Weights of a small GPT-style language model, trained from scratch on English Wikipedia: 228M tokens, 6971 steps.
Each number is 128 + 24 x the weight over its row's rms, rounded and kept within 0 to 255. Layers, rows and columns count from 0. Numbers have three digits each. The size before them is the row's rms in percent of the matrix's.

# layer 8 MLP down (transposed), 640x160, rms 0.106, rows 422-465, columns 0-159
084:117123111145124137098160140122154167148155114113143130128136108132115107130129152138097109168137146095124154143047132170132072130110137102113116144157095142137149177155134136143156117083155148098152125168092106110127145135169110131113108121141132118134174163148088130146129061161069137109115132109112145105130166131134139107146145130113095118100129133147140120107105100090143111161157130148146121117135153127154100130146151083135094164082108151169110098095113138130149137100163116
099:153116140076157132098133135117139147130109105129136170140091112102107116138106144127109129125170151103154179156099080118120160144141155165132151123109228114110149107141114172154130136147097147156127108139128146139163115168106110099186108108137130146144115114103120100084139149096148113123119148124146081150108119098124110115112133132126153136068126137116113105149139121162082134132071134126102139120140133141146121137080129121114146123106129120151104187089141093139129137120131121
108:127127127127112084125104159155115154096129120115098083125111163116135118131139164094147113168156095116104118142138145125137117093123160128144096124131102152085130136101187108082149110140144123111106153145074137162088101173096106137180138126175147139147167130168102133107089137166130117137132162143114131101126169096134171119129101124150152142164108105089138144134152142118152159153105120119125093126153132136155127161129130093113091168106097134101139138134149098115118109094153095
107:112117124135097131099153085143134114090091175090109123149105128125155127118151077151133133116126094152119096132164158132152157123106169097136122147136140189125166169134114108111134135149100139169129144115128157138154123115096128109142083093164107122106094121104141100174128143138146152121115119125143158127129143116111171164092123110110133093083138092123157134103117147142145126173083164082108094141115174124149077165113164127110142185118151133107128108121120140137137123108131125
094:127109137139112138101115149106089096123104083159100133171109141160125178144163119150156182133126103115134120167112124139149124129159139086110145121113103125140106148129150110132084126097105157104101121148089088088127174123106119169115110111128102127122079147141103090123134131127106165153149118144143145113149147083136150126167059113154146157126151137115183156103123138110153127132136125146152093104156118093146157132151110148121124162104114142102122173138141112095181137106111146
088:132133145140137130140113109089098126114131145113120130120133122135132094173146137142141104110134210134083076130121098088144114100108154134135148113115192113126148123092132122153100122180139152185084145137118104167075158111140120107143148131113148117079116134156141147100097148089174154147150120144127128144126115127118091124131102103098134109133111145157138174153106131125113151110165138161119135109126147150139097088123103127113137090140143138133131153102087129150071102116155163
099:137154097127144111160125110104139114120134152123117146082138121114135101100123109100104143128157149123144128129154126108144155104122124106121162106171153098141117104132128156139125130166151134102156104111147160108104059108153139114169111161131120128165122182092153159072101115120146131102110130130126169099173094095149156173167131154081123160176143134138151123103093149134116144145129137142097145107128130180155089103123108125124086119091125100145121143118145090122151109108170092
101:101179159113156141109068130141117133147144127149131153079145117123129131123096140154142120127144093156094146161148124113154149143158127133134146129127086144115154145110145140075105147126072109119136135090091145087138109128121135152183102127084122138103121118145132117139134180138106119129105143090139107123131134121127138136121099160172120126142106102133136144140136109172135086120119123160139065097101119136129102130164157098116137156126122083145147118202122130173088109141133178
096:128145125117167125098147109109094142104150148150126121152164125099127128139135135131090112121058147144124171117126125162144172113144124152099089142130193092148145100151092125138168123158140128183095115103093097146124119130109128113106141075145143096160142104133147113119113103143122099132146106150111121132110101105150136128118144188119171116090128105096101104153144132131133171094184176153137133093143089111164130126102121133112148092113136118135143102120127100133112171152121135
094:119106090142120118141144131094129141113085151137113131120141149097156117095141095058147166153171139143101173143107136180127118141075122137150112098133108131122120104133103168151109139087108127104111120151179132109186166098165136142115155132147147121136133140132125102133132115130120114119147134130142116130124163139150143129115163109179165130143149125135183159138051111130142118154122091111118156136099110112158123150128112160121096094114075092151119117140107125138077134120142122
102:123124134146109148168120155138133129151109120138115129137178183156148095173119162121108093082092119141076112171135150117115154159106169139131161128116131139171178131097135124148140149142143139073108117115127158133120087103135114124158158130133153119139084130094100153110158111150131123093108156128108139134151148124147117114149041137102079100148134160105135156152151119101142114111098121132105143118134151131161117115161161137144105103080117100091115138122133117124132091107141124
111:180137135169110104114136139120154203143088080084137106136160116092140146102115118106130161099114135106157149161178131098110141123109147126131111121120159139114117105128107138117141130074194145164124098124120110110167136100156091135128133133161137117109148154137134132133120141141162157129096122106108149117137173105119046149124128153134114124109147109135111147143129122152136110102111135109130139106110143174121139051117133141097134109145144119095145153109120141177114150112135109
098:136143107117142114161148124114113058147152149109168108152143113133135125184152172097122109108148138139138130163163150147149120098124117143132135104123173126114138141132142096164172100124120156152142111139132101130188136122156192121134133107119138150127112126106125101076110144107182099124143125097101110169098107114115129116091129105091120149116165129114095136129097107134080150103136160084108101127133163115118134174077129139080160105116126132094162111150126128108127135137133115
101:137147165083100145099112139135124125126153134130149083133114112123103177097162112098105087118160100154117119136130162127119133142117084121119103127131112109159114114139155134183108142155125139092113132102147125147113143153140074128130143093070115111106156116117134103117102141154095135144127122130096119133120107180101103195132131193125137149086133151157108117150135146183131096125148134085163149133111098133171113131135124109126161136111072165109152154155120140123105142123136160
102:141151153089097136172126110142122109143106146134112123082120120143104182112147126124125123109119151098179113140134138110136147139135121137144129145134163114110138073130169106180120128156128138106095116088177096146125105158184120145100149139140110123123129124116112128176136149117093110090108129148087109114125094152179120133159140108146112157078120087118083118117111135084113125147140116182093129114178135161138127156131124116177165099144119079121138121100155131146132118160132106
088:122097067143112070115109079124132128101150136101156139120099130099148134122103141163158138155142162180119172170097142097153119114166114143149127146110114167100137119110152132114132104144140137132142131129118075116129116148119088080131145101130093129128150167108120125136131142094075098127161062167155089150108126155160150134107130151165124127124120164112178117144110109101155136144140170149112101135133136139141115111129129126107116109127173105119166128099138153128142106150099100
094:090131117138097075149112142133137116138052113137129116142137132163111124107119117119122151138139116130141142142132144111173156125142160133141060143124164106172130112132141141140146151161122158073123147155155154136114105117121091101131176172127100117100122111130143115135079131192136104118132108126094149113088103083152146119113137141154145124130137122150124127116152141094095161129130146100105121097125135153137092147181188152148143146111141101122093151068120137119113124088113136
086:119153104153129159174158119123121142106157196113162109124124105148172088125072099139152125120112121106144122129153130111082117110127111135135152160123116103113149171119141119076138123153137096134144118087127147142111139117145091143184106113112135133115125125162122133079148115131172130138086143126108113152142113121114161105096173151145103115127139107167090113111103146153165132092155152152177113124129140094146140165130129108093150097127140136059146105132104104143148119088139131
103:109116125133138109147104120162136156100124091142110114154138176100104154136159143119126134070123137147145117147105151142139197125117127133134126126130137125126140156113102136132171119140109139168181144108110100111126122113136130113160115138176142162134118120131153150124133103130151093109169132124123098081163126140099073186103148139143127112133155163106152154107145187122100099122095122081095088074126125109165156130150101139093112103122191146106131118145109101122113125126096119
100:124102193102116096132102116111153146139135121111091176129124086142111086115138133148114109169111147120152126156127127143086103148064133131112172126138114161136115175143168161144138169136133139133089124133129157105155125116168122113147114108132148113166132148141129124105110125113119100115159115088115135138116140093121129161124131140126142130117112104140098154153141137126152124120064130159135129142132171127134162161128166103142122169101122105086111133079062140143083107097174149
104:115133142163115158134093129175117083123124176118136142152131117122086137100132078130149097142146127127142079105111108113117114078211089134127126152095154136120156155134103111104114098089138132144155159110128115108133155089109098153158072168118104133094125132148098121139136143152114128147122160157148118115099148134091136138156158152152124130129127147171148105105142175117128129135101112147101103091100105129131109076157103126165144174132125139164129136147137140149128143121145093
097:140135098133130145151109095123131145096100149137137165140132191144109111137092143171134135162154141160136135158108088081055159112152124129088111148136092135149149123106118142121117133084140145105185124119080119138143110115110127127091131142128172122115146114130140130127140124137115153085127107145188118144184121098172134109144122098106133099158124138101122139139081114127133121171135138165107102157122157141155145156136124119116159115119127119096133088118116097164126146142063117
106:092121093134124098133113139105140101110135140145141113096103096140104140172159150143134143186125136187090110150102121131124132121157125111167136141105083130165117146138120093118120126142120139127117114142124141080132132094135120137127139173147123111101120119103104193151140105130108127134098135173114087107112128160105134119134144135152176107105143157122108103145120116149111158141167156114174092127139128139114078156173137090089147140141183124113168166148140125074123131114078117
101:105155108106117092163159152110121134130150124164121170148180095089154146120165110165141147094129106090102112103121148106097092100130140148146146105125152124153146134114128099159159084124127118089093105136149104122073104132119136126148155130147141106120114087124113146120136158163167154120149093075110074112131172155113114143107093150113171114138109125137140152130129115124142129153085157177088130109137105125135122140142114158181123137135115100089129128133150129113158167145125164
097:129125135120105118156117126107134107110107145086139175092118128121121122136162141092129149113101132126174122142111147120112089128173125178102109152134121159141138090154133085128116143162116138143128178104053080139166098141128098110163083130113168147171127166129091127120133126148086139159135100162176164144129116119099126124136108117127111130107123170142111093160125118151159117123124167125161093133104101115128172061131117113100129137147152134124139108128106133173124113152127129
098:080158121134153130155141116111156119108154129113152172117119162121145135122110133144154146109158131085132116132136164111147103170159101114155125151129098125145122148093141141161112113127143130113114135124122168135147159137137165121092105154165119132089073140106115108125163099116073136133085123130136143132117176092120135121098120105178160076191106113125125127095121144116117132101129102089127113141107104128101125093118119178135138119130099196137155092167144104116170127146109097
098:143113146102098159151105112148146134120087108122140143125135150165187111152117115098143098101099141109175125138124124129118142137122141095135118125119225145153162102127115128138140149119129151130143124109158097114137152105105099159137094190108094157102141120107132125173137127126149095086139126045152104124100111122125113147139117106127121152147095135123143091140153166115117135122153112140171162078179122103124124131125118137149161090103104117129116092117122151146148103140128119
105:114113162147129133120140145146129135098127102146151156100127117111115110135090154138139116089148124125113136100099124194135131107106145147131161150135093128128149153152126135119141099077159113157137142109168202154080133121116087133141100116104165127120116101155119141135155115151101074159123151150143093126108136124142111152130177095134078175159103158130142112096104099148163110136130132141130134146080096182078117124165112146122164125118096144138145107125110098128132150097148109
099:131131153171118152113126144092169144112136153178142105155171132136121111123122096084103124106164103101143101139148117140116090123120139149133156170146149154123185092123143135107119112115094133147142134149111137168147124133121129065146108114113159162125123107135130125127107115128136125096127096106144145121126132066103076121128131127137133135109148173173087113162103108148148171112118140076098156168138144128157139120093145106141111125121110119124051141122102153176162112149124120
117:156121129169188125138133130147122135158148116132140135095107108134162110116110150122134092178135120035106081128138096113157119138124138115112114125115157151092132143139113138161185139104157141122087156150136168099083137114128117106099098152103166165099112127128123103149126085130136140114139123148144147140128151122163138145164118083100142093119153107140138137129125169123128115136160113153112130146100123066121107149108136173096089128121097152128094145154118137117131121103125077
098:123151125116105117106141102126098161107101148130101140108119113111155133120171109109118104126149132138077106171094126156108112107112101116118138139146092127164116124109152128149161197147110122101099110144113153132188144088089151114115088135186159130147123125157130144132126129140136102119106147155127108167107125097076131146087095136103153147091150106147156105120150110103115117111158123167179130157135160109125100107172095165167133121114134118110159157123138097139143143139094092
096:153143146142096109115114119144112144148108134121129070092115105108130118115097145100122127129146160131147132114130183158109150146121135199120126094113113105124103147080074113112122151138156091136137119175061144152103141112088137124096135149166115141144136117112146104129105169165137124108160145117142194151101113117145161153143119124155164155124128124115155146142169114136142138122097080156141092157136131109064127133132116119142124122124128114114086168086119144145098140136109147
100:155158085123108102062090162139150140139120129156114104177115106156145134132167174118104157144117133132135111132140120120137140091137117123125108116157119097163114168113101110163133158110158124141132154148152129169075117116130163112132102138134132132135107160147111089164120158103087133078096188165080162149119137124146110133174076136109144130124135133138130104093157141132157133081118111106145127087099103116094135129130118156133125108155124136154135151124145101086136133125158098
102:095109155138125134136147150129159109081148134127173107089112137134084141112144130071088112121143125135129134142125130149113045149117095158119109099146123152102156140122114141124136138127139079115104115118076115116137162127180122166158138139129156137118095124096138136121164133107133136097130150188122136103169124139154130097156102162101121106126144169175166100140092138101109146111097173151117112147149099146158164128127120136168106133139118134107128135113098146111168136134142175
105:106108098187139166162131108107179099137159144114161161122111143136139122106150110157120128138094111139175160160109198163100135135144081139171123116123104120128125155124139161083096100105101135099150092148119123067148105139113123129144097123163154139097157125143133123118133083122123135105148124143137127130117113110117118121112193111076159145110104149133122139110138109128136113146116136120162086106127100102140138089135154162137099117129125139124157091144149123144166123087103162
097:125100171112118089131111134141118164140105140103084112041110128119098102151130106142092121125150137067088130133124157150120088130119111138091099118124163159126114144147174130112146170162100112136125104160139118141111105136098092153158068167142190157132143122120118104165138116126137139087125121156200101150127166117134135115129105130103139140128074130131137115116151144157094118114146129127120138150151109135152121100139106120162113101139122119152137129146149135149164133139147153
097:113104138121118075139118118096116151121107108123123137118113136117127160103119079163083171145118134128109145091099175148159184123200111149104150128167120118149136124114129128119122105120134136099132108134111100114164139077157101159127138138154162111160150130107125148144140109125118155155148134148116125170119126161150134144111130119162123108094114133179111128142174117125135151141113095144176116159114133145106110065158077136124154144133113082080136090157129118115145168125110098
089:139147153132115085162148116151100099103149114129121186150147116122108127191139132110147141106089147110113183181109130145113129109159080132146130158147078130111092161114116097138122128089108108114099107125157147123089175136135102135092140122126136144154081153134098174138095117127117154116132124110133131112121138153108125114117150148128141116101119113117156133069147109130177093127159143132174128123122136174123128111091141159088171130139152133095096121130134146143119072136115153
084:121094171139094122165128136095125111080164144105156119104123149140163101118109162142123157101075125111126089138078163133157115120158108106111122154120074108130149097117106173155121088093170136125120096140102119146156157077147166132173150121134132098143130154134153085142140114121180179114123113151149115121122171129163138126130078138119068138126129120166121120117123124117100155129118124152142149133124113134153135172132099124089142160120104129128107127157144139108135156131131103
084:086128116174155155145117159157123119153122096113156154091142151113150124117098101133129138153125129103142127133115175116126147130137120119075118121149122159118160158100138118073124096128152133097115123170085149125124115149166169126157144120111125110100092112129087143135133168105136101182055104102143133151115088122151153125089127145150130103131140149149103091090082111113124119133138092146123162173139109116162152108178094084119144121136130149135143128149125132143132126151130078
097:138120087137149124178133128140165128120143094093128149161079141094128145174115106155059168146138114117137131121164149151134147154096116101137149103125156151096124098105145108058154069078111168171097157127116117109148095112134144126157138107154115123119138124141139118111105139101147141130170101159125114106136139119174108122118124103107174133141152122122099129127115122127135128135155112099125122140141115127181123141110123124097098160123119129142125183116183092142151111088115138
096:112141098149113130147098085106102116162116118115122147142101096119104120097111116144123091162095155099128161110141126186112112144146127129148132138097147169115140131076129093134146162148100101078117095139141131143137127170135146127163163132115106175109134168136150141113183089117159170115105133160133154158155111126144130086106123112149122118127146125108150122123119137114105146114137130095108082160131133125192098153130141137088096128098130184145170143158108077147108124109135136
092:137081115143143100101136129143154130073137099083134161117098132125148137114135111130149103133146133133148100115180080132118104121118093138123123119131081132115190126164167138123114167141147131143160143126145134112152158120148121102190089065107106088151095136127145092147145122129140137136124111130183112117141116126099130153116139141100145174145114129168126114131150142140115129103142147118137093116108144122128152136120164108152117153101096148167032091116147118140125131147132130
089:179124100109115137089130108105132160138160121149150141138099137106138124111122140146149128100123124125125134100104135140148145113160145112112123143102025181158106148107167159137058102109135133083129163112090106126166118142117133135110169118078099138159139129065144139136161117148134147115156092106177128133124129128147132099114156116159105126150152139150072129103153112132122105133127149126153126153136133134098124118127149128090116154083148131138117157163142114160135134121143096
# layer 8 MLP up, 640x160, rms 0.154, rows 423-466, columns 0-159
101:140098155123112115157080157123120184160179128105129132130110105156165133106157168181140114135156127149118130120109151139123140130138099107159107138163125108137118168151109126143071140140139106121132149081093134108096129102138145122144131102134143136136167152104168091128117140130128121111168109134109124122081111178113122136163134144099104146141140111138144090122168101148121099091142132090126118152075083139145124190117112150131144064103098140132149146143110103125138138081113118
103:118145109124176184105137105094109108103099140156148102118123119118137127120174129098142146132102122095087140098130145140143127114118115137142100104103111108163055139111114138123104151158144147185123135111157130135141153084128175129120087126112141123155094137128120139143181092157127117116130152102107145130116101121116169119149139089120128123138155145176131159150122161119090108087106165168108154171128158095091127153130153152152118136189104131163144137149148143156121117139128099
108:108174131124110134129161101133127109131153166156186101129134133124127121120138139094146125126159139156120113120099094141177120153110152104102145124085110071127083136139100156149133103150115111095163142171104106108136153117126142127124107165127112127170068113102102092166084116159134096129113125098108150169115153155136181162130128135134115107134111071191142139097124119120137131125149157110153122088110135148143094164146143094121109157107167120106121133151141113118153132109148128
098:129174092142111140156120118118144095126149135161154168101126147084104120109097156120183160115114150117123112108128097129126116134121122134154143094146125123128133087191171157108125121138123156078079127127103143123132124109120142145140186111123106148116090140122110075172111097131139164090109113135153120120119149104142115119147135136123117114116149127132138119109153089139147189122189155153089116136126169128164109169119137125169138127124129120089134105131141093110132128122085069
098:075137133121115140100112087116144131099148136134170164155103112137142093118128093160116155107118079117122129109154083129175117158134141129111130106151148129168070124143171123135130144099106104114161133124153131139162101139128090121166172152150130130129130140140073096146137127085142132102147125107106154114128135135145171146172111133100109097131113124138152131154123140100124111144100085133126188126090115123105140109164127162112180111147157096157119155117167149148123114115120185
101:094141138132136131088122106175151120103133088146138164156167101140144164083160113121158129134165126097135171113156140132092126126097091150122130118108122145125139162140109136113142106159125155137145124097121115152141118109085159146130100090100090094097147121102116171100061119136096124112168132165155139132148095151103149130181116131151112089111129150197125138142105106123105154155118126147133153121103134142131116111140172090142122176142113142145151133108111119126167162121103107
099:129123181135108133148118103068154038119145120139110105089099115145103144127111182108148142169137103141150088100168126117132120135102096135155159114135120088132125073110147152119158142138104141122154106123154083177141151117142100120104113135141167118155118137119142145147110098143116171085148103126135164132130109114147160146143143148144112092116135152197133136135108131137130129127133169122150125123169140108148136114121121126123100095145086101133093145116083129146151155144119120
099:116121166125130117143094119144164132089159114101069104131132151101140095107106074136135120123114122147138110103141158155091140137118170133149141109095151094140126137139189158104110146124144143120173109133165125102154108130119169071141129134105138177156143093145145101142162138108134142151150132144120131098118154152136141125133157184133143134148134101166132177148127127125141145154143119163128092118142143104110127111114125107082129118133144106123138096110155160102135117069136052
090:152090139134135111075123112140094131130118126144148147144122162069105127122138165155131113093145139124138100072137097099093128136163097128109091120135167096120133141144085112152094147164117139124127122106132135125142109128126139163151158131182125140102105136111140126104073167098122127122126148139179157127137100133097127145134061116102145120161140139158142107107138071118101128098119147169137151159131107100125154123109104073137161132159162111141147168157147152136124107085121125
106:142121126094095117150125142116153101119142083114138145120107092138084151134099150104087126120152109135145159105079098163137108175099092143153164131089142149118118057110127089163132160160161135148161132147106109121137163140185154101139136131128116162106148140143123125126162104113137153131160155115114113121132102119138136149123165148130156129160119076100125121099082181104134158124153119090119109114113097135167145099101117144090090166120138115113155139115100126109130140157119137
104:098123089067115136078090129121086104140136113108076157121133144132156139113124131124134139163114186153102092136117122068154129124125134142128161164116108148111121098164131113151089145138119147118129120130120109099148115148152138139154159129138115176137126087102091154083150093109092119090124121103119123131130118173112188103109146125176177123140116140126141133139158144131121145089109135159155147145131158137121131148187138128181118131152150158154124146118158098131117103129142127
101:114117114107106106147105084071129138152134121133116149123144134119124129131125160107134133094154165118090112128102121151100089136132103100156120090147118158143097113128127146095121187148127108124132174182134138117138115119128142125123136137122150131150133149067147145117125133148104144108169092086110139125124124128161122150143152126109106186125108141076086094135134112130116118126122123115106137176086101138158112171156152210183145131135165173137124138113137151157150126157100125
104:127150106085101107127097096102159158145130133095115141120148128119157117102100160139094168106100164128115109106141088190120131139120121130161095090138140109110093154116112132130128174109141088157142123071154117110108123094111152098122121129104131153139081143133128112185159135181133146136120097114099128147149131112114144107115125093131157109181133141088158086113120143166131108158115137145074134130142141120145142190160129118128150097087121088127130127117128134133142132101141092
100:182092146136158146119155130102098142081141150123102136150114074095119104087147145129150105123102175083147170109093109133135132145102147112101110176142180101131135128141104131098128139103160146137111136103105171127161133121114149119130131122124129149104163094117157131147168096168164129118116126105168105136110136152093127155086100125119144149160136097131130135121146163098109125090138111113128085125128148109138162181116110126151166149105121118177130086136120128100172106125133110
096:145116123156106137109112091132143120165105171160125176149153128106107166158122158109144122113127120075145098089149134113139145111107151132111158100155103082130141098138118109122152152130172154133177089135093152112134098117144152165129140133116154154109150126133139127117131142150180105129146110044088103094135109116152098106134127090089110162160098082158117117132135142116123119098119093128136154112109101119115136139168146097135142133140165124135110151130153120116104168086158113
096:083148154114137148133132080142165117131144102133106102102078099118138142156131112106119162151108117151116136097112150111126150172131126146143154149113119131109118159168121132110088140140119115106143158122100128167159091156152105112105185126164164121127133127145196141128072088121099105095131155155142131121103135139189138163130146117092119124133140083124120139104126169111147107131133125118125108124111106111168094072111101100161108116119130146170155107116108120119110156162142091
090:119134175130129160109124114135111131136126134123106092127145083109106113070155184107144101090142103120130119093149083132156114112123187183124104133112177102167119131156143159155113086134123127133094124145098125141129081124144134134076127129161129090156150111108152121172146141125119137088122121087109140141109122089117126125164092155129146103162106126135126114122137118146065122101137134132103152111112176131121073133136123120126160175138117161134139126143147093131144119162158142
100:145141136126144123114103117126113122162139125198124139117104088132117139109062101095118152171103144137158101169117141135161154108134151131137147100147126140122096140150145128120155114127161121095165143164135114135145139121136135091087133135154109098142106125115105183093112094106119141062123097145117091139125097117159124129130138158138174142134100136112144133163108095125144100141147123110165173143115114095163105100101110170106145090126106134110116136107149145190103155141151170
095:121145108130125140128149159139108124094139127122107107155112129124131130114124134136093131098106103125135139122115118134145108150163100104135132171148180102170115123149115075133135110139096132123169113116151110183114116155104129125114109153114147155092079164101136125105096124164106134139158137152126159100164105118123147088150103142131107120126133136150120106056165101095144137148168136145102107119157083120078131104137141154102179101130139180184123088148141145121146163127084095
101:143141115124145084177125186165142173164092128120112140135119066097149143130150085149125111118163157165131129142133123084140137173076104103113127146155109085168107129131110182118120189151147098156112157147153135138113126124140111141138149113116121101148105124126147149116078090139148115128141119154162114109129112122144090133154155147132125130101163119139132120116112126142153148092152132107132101118115124104138138135143098123131111103071141139149107115115119063079140130140166115
095:145116112145148156124130133132153152160122119170109111107063155164129136150114169159128144141160153120082102127144106140133113103157114157153129133123126134117128125177163136105103085125154136119113096113127112121145099167108147135128140118077104158158135117149114175134130137125104077067158175112090140123102123137121178134105086109131150154095131120124096111171157135110159110162131121128156106138156137137161138098106152124157187149121131153094128090096115111121133144136172139
100:089093103122127132174120139110132123095118108113093118136106123149146124118099103118084129158121143143177144146136079125133111145134108145103078107125149173139137138135149128156132174128106141150123111139158133155125133146100102090152137135136080104135116081122125166121149084103142148114077130104113109133138116150100156170132122148115110145105126110168134151131166147080121091184074118101100124147082124157112139136102151146157126123145147183175144130073116121152137127135149122
101:141131089142120147137150151106140115144091106114159139136094133111171109159098144157081096157143157148122134162087107095112120123123162126185142123103172101112123116115143103130117124168204123131095160124145116142098126132132128154129145174095125084087110162108080132158138114134166145137109104122125104092099157146141125150116121153180090180102131112129108145114121132131135095109119127111127162169159124105139116116112109111144148130106156124119167142104122132169113127095143168
101:102100124116156157135105099169091134121093151123137133139200108112178144126087118144091127129146096155135118111132080121137156136122163116153129106164130094095100090105128125109096128160158097090132126112147134120103110194115119146145108098109144136148120120103127124135134131149145140132149072128145141090130119139172128146136140193153112134152112098137193117085108117155147116121103126129119152157142127123159108151119092120111139111162101131136094123116175100077133113121136115
094:122125122136126122111105084093156136161071125091139130140129104136119151119140083121125136163092105128117108132136088146155130105093124139136162107112101138135154104102129186138116109109159113149174126148137166173152126095080160140145134096114109122155086078168168114163106149112153129129146177142148118165113159144107111113162119122121129120112080119106153131144101093101140120122145112092145147089133139116163132193110108122124110112137095129154133117113113158139135154131136184
103:158137159112114114137099143151141163085135104143140124173127098126132131117115134122136143147165148136130157128121135138158117123128162137160142186094126123137139174166119146128127118139093139130101130152101073153160142094154131129110119068136101165103148140073110168127089152149085106112112148114142116149097117127130098139135130098148087119136118124161119163095107148122152077110091155085122143123116106115139126152178134102131110100130098194086114139120113146099126157116158165
105:115141160138078145146124140154172111160118123068113118135110104112131159127100133147136116145122126176139131093139131134126113088113150098149105116140153102127096122131140132135139146086145139118160113176081131157123105103094113073159148186126131113088125131110100083126124108178132152131155141112125115127083078146141109104120137147131123143174096119144123140133142179153130108136099113131162146131105151150062120143144150108127115120144094160159071094144141113115149149158138122
103:073081131113166113151169101109130158132092121122093127159122109140088124164070141129141098149151122127119147142127100160147140119133122125166131118096064087155105108130119147131153121160111107132129115123121118097147146141132132162105125102152073113130137123108098107147085116148087136162161156090097160150098126157136149145125132157161112144104106113138127164148111126116149137119127158101154158181110141096123108156094111109098166159122162151100148102159125148132107123117151165
110:160138132134165119185106134101136140126137181140127128141111121092128130106132126100122128165132110094157109086111114152151108146139118162152171112134211151110154158170137109089125133124137065150146136119146162109115098095121136112065183143136133130090125138136139128115151108150125115105131104155132139182153133112127153074131124083091134135113144134117147187082125118127115139120144133116096112128099121127164125127131094160117109082108130111153134133098132140124123120098158137
106:114110155146138157117174105137094151108093084124146142141120210126109157155120165106148107112127087126125104131116136102111095102119137141132123142154133118095155161149141139116158140126113138149109180102099121124185116099104146124118107150144168113145132148134164107106093119119135166131111115130139112117112151171109132118100086137131079118118100108139114102132148130112118148168146116176091089066160129123097141084116139090124174143163144143149115097140127126150123161161118119
099:127111129102161136110144141113106093103089115150098096099121111123122120162149163113155116111111140089154130160161113118107138114075178173131169096144157103138127123114130157143147106108113112164102126105126140130154116145142115106164155099126172123079121145151124125157117140142112110121127136119117118076155115151101166161118166127150126160147105123147124122159110128129103182119122120107115104168094154171134142125072115089153115144111142094101122103084120126144133154182160173
106:125104108141135127103161154132154118114124139108140113135166198113118130125161092069080113183101168109144064133153112148076135081128157147111092128138113141115122144111114150147132115099152141141133137164170111158129134119138138085131127110080121164098136103154129117136117118158068126145138154157124138140138143103095152166160117137127144136133132138173161129137111132104142123095144095157066134133143163165145111124149105117140125124112084134152123125129120127149080137115146134
099:190120175137154142099142130149134131105163120133130117108127101143175096119159106084168161104144119116129093148114110102147132096124166078110137096093132105123154119135125112106133103115124146160172130144117120128122147127133130095186098119120115157136138089113106146179131141164111151087152089084144147123105105104122116102155151113083122111158139115084108149142102113144132148105148116150135135075141128125146135110113141136176132104138147157112203102133113122140107114145147097
101:134092136163153125086127144159111111137131113146168128158168160140119124080097143122149084143159125140134128109130103132142102120122143107119126173104116162139119129150140086152129099152126108119180118096185109134111127113132120101163155107094089115135089115141091113130123121161184124160130108143092133105122144108115163188135118138128123142113160119120124082151102116124119125142127140096156147112099172094163114128125147188122131138091132143118101158154140147104085105070157126
101:122138156149119126163108118121176149168116130114120132145101121111184116115158189170155106127101140143148148179132154130124114110112129109108110143109099125122146164144112146125142100143136130096098149140127099068147121109072132129116115154120136155145127109160191138117112173148108137125159140091070151150161131136096161093150147112133081100110128097165138100141151131106158115107111130139105117141125141108107110106114133133150178170152124165147119104145163097104132104139096142
090:151114157124139168137144100120106101099160129108135166147118163139144095127113146103181093102109157147130142170147173127124137137081115134140120138122129049151118103099128124120125111105113144107133121131132156096095122163103144119140116114119127122133134161172097141150146109128101122121146088112102120082137127122117117111135096090068142134146110130100134125114087083124117083135107144127162144111173116095112147147088127153129100124087103152176150116149130144167153070102111153
092:102137116094123134135130114127130104146103174145123130081098136145130164110141083157132142125103143117141124126155124155149097151122157100122154135152188128134127140120129154149107124149143170174161099097133142130096156160131139126106149178106114129133136106135154147107102135150089104098103132154122123111162128171140093152170144091151140164123148157164147120095096106101079094115111122104143089145145081180094110132109136098119122108139131144138131158140117092138106107122069176
088:124116112172101165120135114181147098153113149124139162171108147142110135134123123113103115123112123122103137101173156165101096126127134126125127125144097116077118091175125110074118168121112072134067150116148123116111130125114137165101115136112155125137106141131112136142106109104111125095172201140141111149143111138122126167123155110104122118135089115137123117137142122161164137110133134102133087116163143056098157088156096135167119135113131111116136128122129132187137151138165143
093:125136111112125131129142165160157129137119135112130146132189142143138137129157137099149116172119109164118121108084134110111140142135110082151128123130122117152131058108110114094153110106130143081095122138136116096145176128114109110116129126127134082159119090137136099157109149143160105143174119121121154129117117126165164096131123129098154102143120101139127141152145134115159136191131144117137098132144073129152183102144075114130168086159138158130158151135090140071149142092158122
098:123133132157146098132138136164129109158119121161092094134121080156117170131169164096108083093133121152073142141071117119110114129099141138110159142099167084182120131128148171141148119123173121105109120109164104092076153138111115136136125151123126138173136145122130143117128131147119152163075082132128134130119074109125112117162143160114088126142150131118142093087131103151079101149171160173139112119153148115116152114135125129134121104138133139094154146106129124130131119106153118
100:113101137127122117138159165126082133116106077084139133124134122122129135112119134120134149135153151131151094150160151143162141091143162127150139147098080129144131136145134137171168130147137072153132151149130146134118140145073147062131119131106101107147163110154074143135103142099141107145129134166121155124108154120125105106145127137099152144157124125144140069132144121118122111129096092150119090140124157156157181172171125110143125163098122095123088160146077145107138132139084100
092:154139122115110165135115148149116146171082143125126111144129162130115114120140166113126122153133122144104091130092141166136124108149203133110119185113108101128086140137126131157137133144107113109087134131136091138134102123143124146089152148113118142170171125126084147131066110109119133108127160192103118114088127107113139114124151120114122087171159140130157147124136136143151139129144157126162130106138102124178110088127092105136110100167118151067138158128101102107117145164095153
102:160099129148150138144144142103093133114134118134147133141117130141108102123120138152117144102106148112118126089156107153125126101132125138137166127177082129122124096136136147135065076107129116094102092164129150098166142162106143118124179149122139127099100169129144115103163125194151106109163140150107107119106149099088081144115161098115174105152143181110179096118105115097138106154141135162106103105122131126186106112137126113106129154140165143127154118144137136170138131133112126
098:140169096145105116119153148095111158123118086123138122098162109143117130102091144138099149167111128160113121099122159150120158110117150089101096142145127130160083154178152135134116155133117131108098136150126133124143166134148122099141138109085112156128142126146132110101146076148108098148143157128151132176142128167102119156141135070172126145128128141154152098155142147121093131113130164111122106166085105138079083139125111107108165122170088136116128109139142176094137130091162158